{
  "n_layer": 13,
  "d_model": 128,
  "n_head": 2,
  "n_kv_head": 2,
  "head_dim": 64,
  "d_mlp": 512,
  "vocab_size": 2048,
  "activation": "gelu",
  "norm": "layernorm",
  "norm_place": "pre",
  "norm_eps": 1e-06,
  "positions": "learned",
  "qk_norm": true,
  "attn_scale": 0.125,
  "bias": "none",
  "tie_embeddings": false,
  "parallel_block": false,
  "init": "normal",
  "init_std_qkv": 0.0269,
  "init_std_o": 0.00527,
  "init_std_up": 0.0269,
  "init_std_down": 0.00527,
  "optimizer": "soap_variant",
  "lr": 0.00451,
  "beta1": 0.95,
  "beta2": 0.95,
  "weight_decay": 0.07,
  "lr_head": 0.0052,
  "warmup_steps": 31,
  "schedule": "wsd",
  "decay_fraction": 0.894,
  "decay_shape": "linear",
  "final_lr_fraction": 0.0,
  "batch_tokens": [16384, 32768, 49152],
  "seq_len": 128,
  "doc_mask": false,
  "train_tokens": 116100000,
  "steps": 3794,
  "dataset": "wikipedia_en"
}
Each number is 500 + 40 x the weight over its row's rms, rounded and kept within 0 to 999. Layers, rows and columns count from 0. Numbers have three digits each. The size before them is the row's rms in percent of the matrix's.

# down: layer 10 MLP down (transposed), 512x128, rms 0.246, rows 173-225, columns 0-127
# up: layer 10 MLP up, 512x128, rms 0.21, rows 174-225, columns 0-127
down173 087:449510479563575537474480515564540546441502473493529494417502437441571526494498426456479518518516523475473499496491437520474485545432448421459519466498520487514498520527516430586522541516439562512565527525555507538478492546504479522509461489495470504441474478438385523471499422479478551473527482541508495486491585472469518466525502474544492496539491492507562535510446508500547532611430
up174 089:511476543535518453485485452380524516521477566594506438431476444503457539522518530436420484466544528479527487460424499496510472481497468498486436503527532440579511453515518477504466500490514504440465543515471503484488514475509517447480553503464484428543516505492489468472481442615514552482460495506502439536459561426469488574605484533466533512468488443526432500461469519469538458507522
down174 080:534468501507458505464522500531819491467505490494508509543513473494535450525510493496468558499526534506497509453509517512534540476477462509486460518539511497516458469517538453498540471555459483508486507479465488475396498504515515503522491495473499468497518486538508486509464554598471511468500466487493481494461542523517521514526512480498528497491439492480505527484499497470505442501454
up175 097:514506484439475588564560449443518530547472504527564508502481501437434442488476465475465539516476508454382533481545502509572460483551564468492463553509426505492510450537502524476507512514498407504513462506447524484505492563605578464460514496521482530474566449481505464507522451559489513502529499577487529492532475559525617521488462449445488495484508449525468470491534480516478530485457
down175 093:530641532506507523475479502507495534473540456446493537469555503495531466517427585495410536512472521457546535538496464502489514562529431499502517503507456551482464481460433489519481455512516509497500533464467460449429527443432464512542509500425421510551453491390409506530467474473467476504512496501483475531467489446478509555528481492511478482539466478455476554463393472551520451499471
up176 104:500485455493481468495541484495524548475529460572456466443518516548516477473523486582445496534469502556511548527397521424447550495449469502505446522464430508481476557467549422528467435519556431517537480505440442464509533503467523474422551558454434505502473418496584528504483517578513505462516478499465502538553471498495492459531542480490462456544463427573471498456540541511498452530500
down176 104:556479491500566506489526435554479455573537459533436485534484494528500505463477534469483531430479529483549462517505587493462436509507447481470488476542474489478500589485517560515445544566523477433588422479517413431485486515553511512489458522518522472521435515557459540480502547540471476502491499463597509516490506463428511525459474477455470504473532516443574487505407525424503509437512
up177 076:505437573476444480532521488514551511478453578523529452553515465493450575474496502481506499560534520506598555463483490488472481510535447465513488496532484486511551454520497471401504473517512480474531504540473531481503467509418459501563465450508450545551471486504500477539550541605512630458448486572456437564478564483496542471524529462466484522534503487495437516489467518416462460483526
down177 075:519265506483515517499502509509544478490500485498507488512469449468535493509502545467435509573505535450481488479512490498522569472515514527481496465597494486525493496535535502519506505458428477495523522450454490505526511526553525503515400489460474498543530508491469489497557507699509480521507533456505538508489486495526535508504459491483549530480501525463469513475543508500505459473486
up178 097:538478429496466469565538565466557536514490510518522538468515535515533521463454537499560458456494562533454504502525460502475494442511522524543479476518511541442559493461477429415442536449518565526497508513514430524510523484399562499430521470443547546536492421466534560477554537519582498498515477411513497495499485478485543453511513477567466530504529538430532499406507555535483453472542
down178 097:467556524495420575539563499538485504496474531479416523563523489497479505457436524534497567481507485506466467499477557582450526524486463518494513508526523549425500539490481538501489410472486516415463469363461513433484432530479475490552431522509493488514566492487524520539457439569418509542524529450582519505547487546495523483505465517572493570445485469478478495490505479466488512465502
up179 107:524523548419413506411548552484494493510448538435526430474511416534479541548495518507520501489452479473454483541512519538478475469583494476439519409484515477479505549449537478460466511530488534605448517518534467515513500499548516436544438521571484534494476462545587446455509536454516512454487523445495525481488554478508490543531512513502505486614555494539436517557485460525461527496508
down179 102:489498529488499526492519503495489460587490418528465537500507551445514560456564410471457523509446476473510515440509479450564472468524532464507451441579534523612559487531477427466449525506493507528487493447548517495535549407503568545489474517508513564528540461473553560523560449528444469448474493547482507481482538546497523387451490473488510503457509503547466549460499478472533470518541
up180 105:454478476568570398499491474527467509562525501432497496480446506484492472509512483522464574509535470477587471529544439483507513563466557458441429515524511448556515496510461466451442450486523518493491544477451488541513532476539461514556576558550504553524529495461590424511449496466523559509473545447527467463539503487541478544472541463501575564461566464499525528480440554476555504520502
down180 105:503526489455516473494536511518507526528491477482506523465512494488539505510448503539495461506484496530445546486467562541467489501559462543494540446561612551450501439461482461556513581537584527584488449529465491518504522477498543501428405492548491494441538517496520530389531443516484467582496480558511525523487544536510469503461497521433474512517516529551513615541485402509513553509459
up181 102:490523482601503410494495421552477481457421524543468505482534463500479516530536565504510482463564552451485520529563479540502537510521498533472467563543494501523517585569506512476417522456444488523529453528523481477492467463490549510523508534489513497438523593587516513526530536520512460515501428450493474492474493562519441526541528550576568431486413497464543493481501454515492421508460
down181 102:438490455451465480496470464469547545519538513531491513526473559476441483539508500489523445537535547562461505494492551552530463458498433601444461478460455533391466584513517486495556484508492479521503488620479506460551434534463519540488507498543489559507497443562517465486497551526494513477494471530468428463469496523522492566498411568550508448467549480438488505528539531529458483448559
up182 101:539514470477510540461515427519520530452509454546435521564541456501476496525536519494472516525498592537478407483442517539427528500508481502483443421515522503485510483540527503504502442529520455514595431478610487470471519523451489529487465488453471448459435514566476521529489481455513518581597425489494444550514495539481467510467541540444493456466473483538432510554548449489497432513508
down182 104:485452412508502552505509528453426495569508492492445477495559518517513476480499514463542474488507492505478505571521477503578488532553585482514528586453498507512522423446503461491513477522492592496466390510452527495538485455540494445551552484454523531509515499476430481481412502458489486538475481575561560471481457472497449565528454486507535493467442480595508484450571562455502486534498
up183 104:527504464485455587485400434458466560455473489500550458539463484567506532453549498486480480528512527468495470454497556407603510478568521505529496461486478497455449510515495584515528462487502527465557446528471535520530433559468530484524513435526415466474483556481492497476452489457453488485514500444533433541543481419533462562533482458463547517526482491570545454513558477495494518442494
down183 094:502481424477466493497497528525494450489451411545550455475605479524573446560484496451472527519501560532519460496505463486551525499511543510521593498427471468498453443520517517515576508489524473491473517568485537461468548458464442493477466470504564476507501456464501563581525454503567443521479508519503521438486502482498504480429498523449452480492460561509463481416449585472549449499573
up184 108:538524490485499529520513541447511514523483486519494480518526547510472550461567500474494506447527473464513497509494599585490527547529490524447551493499589505528469454490512476467506428447546428510465477547514476426523437580493556514524448441484575389446427472572463435443505484519473514531445486483527438591497481502496500514508507504527504507599525471500510580460549485474521525455494
down184 110:436524467488487528488535503552534478459506546549498440531496514517495515512557493535508541499488474399523470505372480482524540513572543462555457522556469472512452450470475465465453555452474525547524512499449423533493511502511492512479563474491493483510523566544549528424415483523475479490519449502527552496544440569515458481489558447434516447501463458482444550426452578554460473532516
up185 101:447511464593496507583532470549480563464520526518503463540455515447509477489551507434443461506535575496533494484513443555479537518518548492418522506505514427473473505464501466484491435555517442517497534509431510481516459481525484445413457527526515502502522442535453524522439529490571492545465503465533498408595528476445456456487521528466482435414464527424510448468482521451502496449524
down185 104:466603522500464515515449513490536524480431445436457413508532506537512518580407533494537557474545415559504465444490475504488476448513500514518551480547454561506547492481475483487523487505480482476512520486490547525547550511571431487465542506463515522490529510462535565533501511486542423470420473488439527508574614479517455428541451452536474518483529537527463490513483550503467522475449
up186 105:546574516530458488489529494478543438497513467456584457528520499539545509469556471477512484517409471491527555502460427533449539548529414556477486488482503509570512470459487550496565463528505589514417473480464472415519567553548451535552493511529475541526503482477504561493528472488467561416520482459524461447496499440554546518543490502463540461427558513475526497550515467470544485510444
down186 109:591540518499536488546503523579445472516497441454450520460518457488507466575537462472482534477482506493493524481475487470529539469444593369523551449519496440460510442515535505509514533489501459458498508470520542495473442441541549513487535568469504472487380505524512482456477537457564477513474558495515519496511450501523578492500458530517399501476492528492423476551432506479480549436492
up187 107:518554472537515532471483507574469433553440410479545463497460589459497502475528538533509467534547507488470499505430444507509578487512526528466505547539533507540535412554463500523423445476510553507473542453553485549498515538470495513543447531429490531489523554479562496484467460541468470540445519478529481514516487408556491516570527448500448533526495472453447531524496596435508434526498
down187 104:512596542482448473521505517520510540558538570460466619519477435475450525480498511579507421454487521591510583527490568519460455469500523456530506490531546534474527516502533558574496548544512525495503530492444562519520521434459494528516449502559492588489481422532513519485512461529503518513503515543514563541506448384523489478478498573478492486540509505496500538436505437492488517472501
up188 093:518466473521495524477546554542459480499559435479587464474468632422479517437473525516490484473517460455457563537534455578505468438499408475493492507502454580469524449515511471499567473463490481582425439488503434494455494487454514484542493520512507538522582486482490515529491542465564474465534558442490530465533547487489523549471490420517462543481516526526453555516481527506470474508458
down188 086:489417519512523502489505503490595417456509562541474544553449520499467529500473568530484598482525532485544492500476513524492556499474532534485534485388545448496538558492525501441522489525451463495503507488473559475541560506525531489545408435529501493583454509553544452539448510503528490561509513508452471558481507551523504494557478588517525531529512538506562511455589472488511483418534
up189 101:490474493518468540494534465497461409464520460446545485491520501495513520517549491468461516474573476453520509439465510458498506535547474495469572531511510494543416464519492447548583479547463458565482523564427499573500629534524565468530482496560437430447493530496472493512502430432493472532427499499507460496519473507518591545454471461545543447482470494501487502472500461501595497537523
down189 118:507617490532489513502499461475417474541531475484495448576537500478575489497472460463485513479527490500442525543508550470491437563505500502547607495542537489488480517525525422516530470487485497457523447546498506465521507510515469490500542472529514507496519521469487480521517429443518513516541619435502472416461441562386471480438418481544540508445475549467514474487471494459557523503559
up190 103:469520508547511519453494501518477466523527491500471474486503449533441471509507567506574471466501511472551535479450503474464501432507496542542471474556460559547625504528506520460520532431552510483464511521456538484475518532537537466512492566498413456460458525550432532430511478454476445420488564487566454465489463546563505500546492419480537537460570557525421500515520490430530527537563
down190 106:503613461525535469516497509448489445457425454507485411539512488545517536460424533487429526586468457540507484543489510482456460510530522464510505477511463508445536518523482521488496564389451570541477485412508556526473520568429463508501468526426471426495534496480464567528452525523425500449469536517532507522475493505536478501490563467481505534492499487447482474419477468466527547541526
up191 101:479556499533537484507517493509492502475483459473529533553447496580407529458550443486545503602414482458481476575439520498520458496522444521540527526498490465469432404585511485437536432522516497501490526538508491521521601461555479500460491499487509569506468517496475571435556471463611508507533496471452490480557546495492470537495485512473471497478553448521485466477488478423481540518539
down191 097:496524483415482512573512454484506520502517479497470514540530471478467507525503516476474539534531420488484483426497505486477575489541519517480454531579526539452517475540439587412473544547498546579433525506578488582442474488454503458574546480523513388493516454513439483474485475528510462528491456452515480514433545452533522489491499551488462454557430485481527480495558519508495562442444
up192 095:469527514514519493444488514529522520542504455530560556581576537474525570437486570484535543483518492490471500501500551433478525457551512503462464442515511472475477428447455470451444503471466543489454489558530508530529465459511518491550484450395514500483490544503456494485549454489502466496557449621557395535473478510573495485513539431518491536531421482485482528453549470476541483471451
down192 089:493532485560493492453517477501479469491464521549486442455522481574493496525515515490443502534556512487589579487459498471473547504554510554499448474554494492548487529537412524457471504463482467535510590535561549479529472450485471507453540515507527483437463533401510483508510556476426497470486456517492546448416436523541526463572486457489576518480471482540375512532521465515433465521532
up193 098:525509521462496370520514423492484526525492524494470486527466557514472495402548500447492492513536485465520561532559505537539472451471462489470462592425479527526528513482504565510458475468486599492453514492485455471548541533507472476409495508510529506408491487594567524548509562607528458482507459482471490559573489496500490536518562535520467504496477434492495483464528497520511483472441
down193 093:491624513441551465499500518516381481494414482543531435474522531511533461532458445540501495462518532522551521510530506443568560510482586461467542483575489455467422510560481546500482475458496472505457563499503521473491463444506518488542574539504482505522527533534438516435525502451523520563507481498508530531521448587475525456528462440526499477512411412513508532527544512493501507499492
up194 102:432505486525536526451492420555465536454509527461479527489473525527558487421554479493530531609558464496530529484519568552483485456565506538509533553510486535453489519538528506517505379577539463537550490507469533502481524549462509497494459516437528444529537430473508487513552389510509530523512536505514406504516540474468508519445512524538464563531532462569524479491419486455522521473533
down194 095:590523436513485568575466551522488512440541543533533436560540512449573477529504521508473485498428489496446469516479513487573570468413525466485431444457513473526504485457573492451509513484482495529505531457504441505548501501528483483483511471517484549578534494527532510528484522428474531463454496559451508478475513537570436441536501476480451435522500494546515406587465491474479447456457
up195 101:431476501520538475510449509468480491513500551511436540434488520531532512561516522634494535429464449496552524450434579530396507537440471505531488502535582545489439464528534514522485444436434409494462487545530520513484488500503537462540484477530534480535485472571482453494525526489536511546526471474498525569484481541573501458518505473551477472488471497409483471451500454450542497498550
down195 103:495496552453490482539495487495487414435550548460505466513463536461543522463589484448429504449452468581525556431487458479502494561446521475449562455482501529476487535485439497478480522499531472459501558455522513440460435543530498431481516534533539504537440482478446464518566535493435492514489448508522524460583531530484539570462501524461449494478450487573465513558501571486511513523406
up196 093:549505449477491431501442454468574547466478531577474445509386463484406492468494442512501413476520508477479526517574474514510498535561502509469396495463560494477468507479509488465483498445473478509470516521475470519504539533517509554501474539568463421444486482539549445542474433464519475499569513559508549482496415516542521478571470513541585478494524490485468528489432543525476481511473
down196 092:437534540531510550594506485474651521479573425526533431461447519457545513489430474520535524505521529485530465456480510449486519433586449545493455475483546457510491498481487535529452568482479459530513471425472461502503562501489506485460535510479605480527494479443410519526428464497444472516468541521426468488534499520497532485496505523480512521497543520490564482546531492500548488471459
up197 104:471518536511522487455510492498525536514433477448547488552452515428555454489461503572447469529471418611463499495484469544498564519465502477513500481484513486471473523565516562530470469467549504499503475506533520519474494513476530465539473468519538453529525449464516472438426466545548505499573515499496507521574464451544479515524505532443534592466361471464462405513567505474461492498567
down197 098:528477475522528592452489478459566522629499482445494539501537530494446497542488471491495462438484455453520476455441471542486455463480477499452542621537421460502479534446472477463546494542518507541493546475531506496478539513468477500528502482537481507490563442488522534483423490547500595420487572569531487509447524494484465523485514513496461537498468508527535536400416501476498484473550
up198 100:524498522525489506437497571480525467506486443501557529423468519488530509459515471580471507557575526530397519470487467474526495425496487488517511480501517584491507542453499576479411524476561485503505503447476485484444465488467484506546443517496515467490454458509561407488456513409520543514460448507488409510602507453489539506547579463480542459550448494550514505471517530490455471508447
down198 087:518470497467549540475524519445705421524513509544419519454437564506541503512506524451547491521460473470573503501559521491512475538498499441501524534593445509507521512469477514560496438472399517451552503523506450565490512490512529490524529484580514510529457464431512510467463520489511438510520542499510487510544517505499503475458534505511459582507502490520538482525463499499575519509492
up199 093:490539531460487479521495443431457514447467512482518564465498500511473491497454443458492533513513460450459469460454549498508453446505592560485595547486511567504554459526500516549448435501498521563489457529522523497557495547499505514514527516495365515517523522493446537454540493530586506472547538473487537468530466489489535523486530542482484458496538392511494523493391446428573531487500
down199 095:469496526584564516537422501498460560505506509462519523441508548507505487530455470502424487492510513487448524515501540507441522490455468465543504388504567510429537502513543503519466551485455603527449549476504489491498537452412512405445579496470517447547528552515427446521554542480447563538452480455534515521535504487534466464466509504531484397528481484522515472478545470509453498518478
up200 102:509414559510549510537461490524492553470469501481440577415479549472411478478565479506504542545497505554416503547516520553515540498489533454450492441516470452498524540489483461477526463503461572499481532533472451513480500482463470565470520483483437440414533514514522467462498416373554564482495488459510512497545537496477530543469532444495493516449545517518485450486467586550484482460519
down200 091:443412428459448450489468475419605533519482476505500504486529515516477589529481471554502487530522574470584481459516455514467513461591477477502468494493515518464492526544540506468518488386478480519451497521464498478525481589538498524512532536450526474467470466518466510588490523452518427465515499577485455464464422483466507475486506462522512410527507433449507515492533506440523510541538
up201 096:499522470442489415506477442509509516392487545508460504508528465574476542512520511516467519565477505478468473572545464502483501514532527565531459424547490486496446462464556565432500490468454487503549490524475527425501506546527474477341467485407569547515497525491552503569456541476538543495489458500517418488537526516564516499480525502522501487464491502559549492470555547499462466493469
down201 095:530542562501544484584444464496424469527490532452540508503508516546479524489466462433478457480407471506444451458430568505558510524469525468484570547552499513552496535501441486570482468511478553559544495462461514515488508550543497387557483454531515495477565505482531520494497469499481573465490500521526494553484523565449514474500507467487478489561544543444597496554434489592480504507488
up202 100:484455491529453510466520489488504513485457440512514518563525471388530504496439460566512416493499494566482539453561531471549537440531514485475502523507412512579535539499504530537560471487544485533406479574465459503538480562489537409542554531475453506461509575527416482480476468534511537461512525524552503556480468509524437498508465458478545499439490534544536518483419531469506433497500
down202 099:516548495462581556533488492482480520477498545514512512488455496510503491489408551552542522477443466469428453496550558467466549515555557495380471385454530487521468495537543459523525566478452486533447515520505425492441473449507482481435456488510497544553472559526548553539512541513512567478419472463509467428495499537480511559585492442529501493538500488524550485494525524542524520528529
up203 085:454480473425493510530510532451478548558455510543516445540378485499522524481526504518576451491496451505492470518430517502536580477541514552527482486435484490436498450433516507448556504522539526509505546493464484506516486512563522489500563511557439517539499460514492534495482530540483469459512510527540508468496504414467475625543575438413515494478523480555454494616522517517494554502478
down203 078:525610531578465493524465494522474483486528439516515533551479480525485485478483529521511483454524491483515492443577547496512508489493529477494621532277474515530527476559535494483506464491448446432498515495512503503510525574483501436522544565507530487526473486476457551457499501542558476504491490466435529524481469538531461489469509506506560500507493504508511554490524494571519493578490
up204 090:524501432534494488481514493513490573488480497572474579469425510477506481544479458544518391458478521562509534492452484516577504466548505525494544491513530442497437547485528508436463463476493532518518543514537489485524548472463532471477566435523495426474448474531499484504531525486537451492449503566515404466526478467456491510477571485459568498435535494503561596505421462458443583535508
down204 095:537502455504522466404495508445459432544523467519500551499555519407517435530480533526494465488478527482530494541476518551508455570459540494512571455522496507506494468508460450523522506546522481426525512475425512475461482485448502433503537480468459513604491472403436547427494490560435514537536578466521461554482530495549527503435529532511528460530479538548479492508395514508495488544437
up205 105:500449546597488513493507467506481464454478510543522482491481494480489542449552518492473457560487435455548524487517475470438569545522543498429578534560502512479551400576466478470523477471571528542422494432458476416513558498509477510433529560480490456408509483498508527520500468536495515455519522467474484503553521525501547533454483488446509495547512508541545580558540520481591455497453
down205 112:561549478534490446447539433503549463526491519476497545486555494514456481501522529510518492525480525500481487460511466463532500492503424553574559522480493508430568555522479480504467533401466475462479463519495511433601493487558452521456472522465470510523375515479519498455564394493523463556554562529533470476560521452495519539468491531478475450466473493462502468492394455448501513541499
up206 097:503567440497448471476496445508516452435505543433556454446449496496450515565456553458522449475509523527570564486563522504496541401484477538502518538455555520544523562515531519441498482457471514542480475518418592498520570534525512530513524444473510505548427466518466455540516514426496511558546473435542521464459493427507512480521550516524501511594547462496476516492466444466532476515474
down206 096:566580483551502499505460481489477491463519453448464555561575499541547444498528546486472510547502488445586455501516546520485509542462504497507416465493476484501483581554541468469488485509493532430502479526461507463478498509562482552437472411529483498440469454457558444451534442531493528426547536477499561509485430487498530534534524512480519551471427430523470440469500556476526589542520
up207 100:478437561475419522484453463494513473452457528472513482507465453497460468531521446537480518532497446611456483453462520565505433502588526562494479498458460422439507507474509513459478447474552502470441491422476447542481479485572466558542524500488475544498459523441500484451522513554571561468426508540481481518492518459529511452557457465427574494498471471505524550535436520466504481532546
down207 092:571436510458498504506465495421594547443480518517496551494463500553532496458429504504439580430498481491517461517547508475438461474485479467495537519471498472486477476476471420500472455537442504492535518559527551516443524450536533509515508481476474507439511512529481426555561524599490570560569484433455457521527485559558478511486515424492445520552434454478550520513525464566529498514491
up208 100:437541512416537502429556513536513474523561493525502516530458493521537534486524484567472511509401446546436479530509504401501500493488514520531403451503477471567529499485540462447455505503403488515480507430484456532525482466442514484494463483498563540465477438572488455502576462455539444473550473479561539539523478512455467488452536475446523504559497427525541495488537481492590490536493
down208 097:472509470561468494548498421466470472530539473394492445532403559479581470489534534433515576439575511488497513449360529492506509526520496458460513497474549558481519459493464472547472418491448544511551522469507563471440501524488498588521550523475470490482424506485473493476461524520506534520458500555423480515518513458508502478500490477538490471502480420546503477542501477530522475512550
up209 107:477539442544482508556517441508489556427467510449559520543536472510411524553500509496489498429519486453529522485569487470509500527566496459555452542518493524484553477485450479500500533494537526520469451467490555496516498493471585438434454448545528476494487526465497529507474466460477556492573448449477489522463507444479515595446457618502535446505478505465489476522516531449532397583526
down209 121:486503481554521471508473473454554531486427514506484461538564473498531566462475532487485540489459502478481557494509501473480506544487533551488532536568520475524496519449504484469480514557537477506471421472534406549547486463493522489497540509524498461487428460526508415533494483461527441617583448438527482497489492462582552579410611521519529454546518500452547485523508560511492459555501
up210 096:479506498523426481537512487536469581460492528436511474441516530498393563532518485497453459433489467502448491519526485492509487451478494533508514498488493523539482525572533538464491489568482571500469485386540561488545504471518489436518457461577513469446474518476518587478483566482528442505521454443544492567539544569456559493541495500469519477502506509475488369543466521497512575528516
down210 103:465467391448534517492480439489580507497516421494472476495458449398485495507496493504563525462507538448457543478499507502464536410480479497482507534532473468562485467537488485574524491535529460533473424502539564512508546463518511547541530489519461541527473548573528485466461542548485496487452468482479540494491591481460467494535583483530478377485415427520507467493479498465464531491544
up211 105:531501474460542464509527566487486433503488543514401497521512545508494509474527493501529489532474440461532505398434486454435481507535435547545546443536557447506506571475419420518495505506526444516539510564505529590558486473484584458437510500457489470522466498509525509492490486495539510516566418482547460549424521496493524535486508475529585555493479430556498494478472533559539537499533
down211 106:521550543468532526576528498439472539525557568474557423473522415541542479466509548513479506437500559480448468487504483556497528503510510473457476604428532521495422516507553539493495466467474490491446514499489408505443521521479457491559499567491516529471514490489422559486508442475515545440519514463481582504522514456541578529520582432461498482490483498455483564565473530526496496437502
up212 081:493429513492450526482538480466453500505527510574479499534454476566428525596535482441483491528463442508484526469401549507533529471478471454539465492432510479590477529444496502525512576544507487438516520539469453495540492500451497491561481538557458513505444460468507437547522462469526390495510592567453496467496513494517576507515518561460507521439510548518473516455461495461568534534520
down212 078:524266472518511564540503509469451498522487495482490527569479434506500442471499525512498535478508467510526480543512504496514530529466494559505505482576532481536503511517478506500508507526476500508533516519518524549467556489528444461502350552527505509511516497513516521495496526662474484495503506456496525532514537515500505492504473507496526530541463535470555530548458456522479457549520
up213 101:440435481528468466482487423527495485567503505528523444451523520519540546546526505457534461470526520496436573471467515507493510473480499511544520426503522634555487533476505466435502431489551500541486542482486553448479538587498487438549558533474512484521544426491538487564511522432467482458481461472525542515583499488467558435534476523482471465487491530517490452485481541517555498427402
down213 103:565519564477472465449468537569611509485500469538514511457561477478467526492534417444544524472526477485533481427502529601483520546508512430541511501523503510441479548433498494503539520493553568535529463484525504501524486481469512482538482469499564484497515554459496475522465519395494514535500542450550504486436479541502466422482380486513536517536393465449488507464460519533501549529491
up214 105:493489587504457451502479508498467476548495524513442574540586482461540523518456585441502527510559452535465464516572458594483488486511479568507530522546509558494563480508568539521537456451445491493482493499451511509485539496446546484511500433463462446513426462477469529484537490500548476478470496472504563517478419468456487493510481488514490576500465543516520496567489448407587527536417
down214 092:514493515493436473489490525463461555471502524522474402436526506467531408436462530426504524479526497458513484499565522514494503427481504523501539480458557473565515488562489517505438485504519490517497516532444522437486504461502529517511419510490551525519489551476528431457471480498488508401456535409569521551506479485469460498540556475480540537495599521422589446423534506488519563479544
up215 100:426523513523483517477490475503537452497428542513495539528487506517538472451509555484530454515520495479501545435449476477506460375574461436459500513528555449453578465499494422590550541497482520501482469543468475487449490567495545511501515484519498493451477498513490481421542512405530472496473475482461508557470493627519558491516471565502569512402486449522484524507543478473489523479541
down215 100:519467547523476538458486451455463494460510529513497483450504521480466516484533513462436449549511549484525487568571506521500596551522577486435483519504517467496507522550524588556475423501449489443425475451536471534509509521551473467494562431429493498509522457643491505586568540501496511475505484454539488435463491450524462564566500503509504487476515443490485551454494529554475507520481
up216 105:534488478543489505537535467537552444458552547518587415553463583475522474532467449458515522403484454477424558511574476478505493528487522498530507530464516500508554505496452543562419435498542522526492530556511522476469475459509488465452520465513477532477504499521585453450557546530532595495539477473488488418493542478484546503501511478424499496519473548413462517498475537525437548467545
down216 109:460592602550500533454443518491433533437514468496497461476502531528544410553477570444547409476469492492485467562507518570527560547462540496531479445625465516451475477542469473535513569501452555445520497448499513544554544517552518485493474454473485448487470473489484490511446440484463445492508521482496530535504473513483434539485499484481483461575502573463460522473511519516502515505534
up217 103:431515530525435530482535487457494523464561575489483491511436511587540531513546453443514507553480544489513515462544537519543469495552544485607481566470424500545505442502485537480472508499471468522454569503543466488546481544522511525546563481506473504562513493545462460490605483494496497461523556517496498463527522382504482496539543470487477461471531601477459462550511483489502611510491
down217 092:535550502523497493475543519509512548480472442507549533491513515558563472399496528485562482543500503547539464558461514447493521507481588491403526572464497453481555548477482548508560529453479486569471522553497505403534510461414476484457490467446523538509465502496557491440483478508495525412499474421459457562561448457469482443531486510477438545556488534517518550458524498494561539495494
up218 100:486483495487539505541505531507507453428537547465480489510525523557533464516506516496519488517551413502449442432531470443473552581537487490462452483515584586442476481566440525500466512468504475586431430493499474522522491549491506504492472509518444459479514472606560512513510458507440449505426431519494471483555506531448541506507528525433605447558456518571540468509512499527488506518482
down218 100:461425508447435557475521535508476443516519524523508515568428501494517534547548448491535485523533465473463471494568520442486500527433461517473466561620486545489581521550469522516448499508477464494479528492464502462472599494522499523442472501560449518486543505541522547500473419434512480463437487456522470489489541468510465467505465464461458487468592477503541593474497539524554469442564
up219 107:522475564597508528569526482514545531485503543483456444552543486572570464536559525464520531511496451487514439570492518435535484555509545466513527498484470518547531497438507500540512433504463509542454485480457545500443613486452509515542500432548483569484546475578498456497517529425559459508515467515469488471421527476445486460433521442503493491420528493431461485455503480482527512466529
down219 094:442515510499486581530410556480565533546495613535525498504466400502469570517474506491500495471557445464496454523485492478462526462429475471524433481478533473530559516472491510515588508454513501516503529511562529507504523541437550427473463461477539485457551489540486482536489514478516472494509501542450546543432477552421590467513521527559504481477432523559485488445507467411519534513493
up220 091:461541514517521555506507489411467499508462469566463521568464526504495492529495492523517553478530512552416567492483548525499597655508509524501512511546484486498533531417479484416482522518580566524428416502507532553476470510481494493484387483466507554505487488480546528495562498520524468524474463494483473543439473514501530499472444493457486506500547461442479499467525510483529523415554
down220 082:515543386555513537549511445538559504471489439529533472438428500514456457494499513541560474539501568466516428498548532434556489425454445505484501525447460444477495497495498538456556434486582494544524565496486529548447488545438557513520497490511484439511500428518464492519450515466479471488517430532505556585427530472571527494537571465512515552487524496546469487488499504470473492469475
up221 098:515449539500524564563491435549485549547456568497572453462496514479530558416468510510465463470507507467425530479534547503531461474510465501501460523435509581462497487497489457492444506542475465569495500525522533563528560485487543494480542447610509450535489438522507541531467510461470513405556501544461509556499587423527521501583493490472476489469521449495538420465493475462505541502514
down221 091:493521524499496507534508547535457516445596458552550482502552487518522468460487434529480551508525475426517476498474534549435490405480430497569561476403534554450528556481514498526452541451563530477512525502523522497472467477579436559504599522498439534489523552493478476473504478578446460485486538501557503534511517491485456496488430522534547524524496460465575441444446456490502491526529
up222 077:482534473499496539521496517514470560543481525538526511504476482474463524498504549537496479504479537504478469481489580520545470480493535529554538484344503536489494383522494650529658487481457473455530508548493454506422527483431499529532497490566522505466536439465507455534485479486481559481531535448512501543512537497495515556481494535471542533506539472525554556491475501480509473467506
down222 075:515534507486490498490504511497519512495502508484501492508531510482505514528516525481489521521493504510483481504482484532538503523511493511537512532105539532503491525513483482488474492490528504521507474507488516519511535493486487466526490494485503547494501516540514543506512515509548481473506490480505508492519520550524484518537541503495511496515472503512512524494510505511513486519523
up223 105:530543489496498453547544454470492529458490439439521476490499482397504565502580542470472487433560527474557487511513483546495441471501465431466479495448510444481527473547368576454490437528496486510528505518504480420480432560475468508489451511511485561487468473551567544483487448498483535500496459434440567526581479518496521523477502482503521544543567421501517488577493507513519488474474
down223 096:508515564467527529457508462446527505521443495528532496461532531534503462564524552539513480417544513548469504568545524425533571538446487510469533429526451505430474433491481554439496518471442502511515562479524574493460514437479474477480406519488569466559477513452504483475537529407461465481453528560543462529488515420523460524524466554528540547533451464481503525474567511502531521544554
up224 098:498555464488490457413477463494493525560485588482470488475464579480520445530505551490483451520509440585550457535486557513399478543464474454512506522479576488582479524497535524503469471529551499538458463480567518472501529475512565506412528454540493462449381465466455457480533528446538492506565531499472496540532566522467465486499471483466536524512488492596455508448539482505524497471490
down224 108:577510492493487478509423525459388479526490451487494452457542403493504478501488485425510519488557554519512474524537497513543532473524470507571468554520510459489476520500555466520500498496483437528482502469524425511415447495462488502593513497462445563530557506535468449544439430474406540436518470472479514474507556540481535427446594501430463484494436523486505475513502542515527507483476
up225 106:442492553531433526524509582455482537433459456486517505509501506389522562536533524476464467460462527538546490512507490476525502452525520590565517540497515475479581465488540496509499503537558434426538523487462448496553489504476542495470485461559482488418502481445522496453508482456542540420495466479404521529565517518474454519406498452593481486495514518477457502483525453465546472440511
down225 101:534512511546519475502514504453505501657510460501429521533421523553520524454460494428521490536491498452492501505472546408475513471516524469442502531472505479549462531528535542568476508542533471528480463498512558517494564466462486464524505525519444508520405503466567530565452424514473486535527511469510526474415484430564503468563534489517514501500487507540506454512405520506426581527489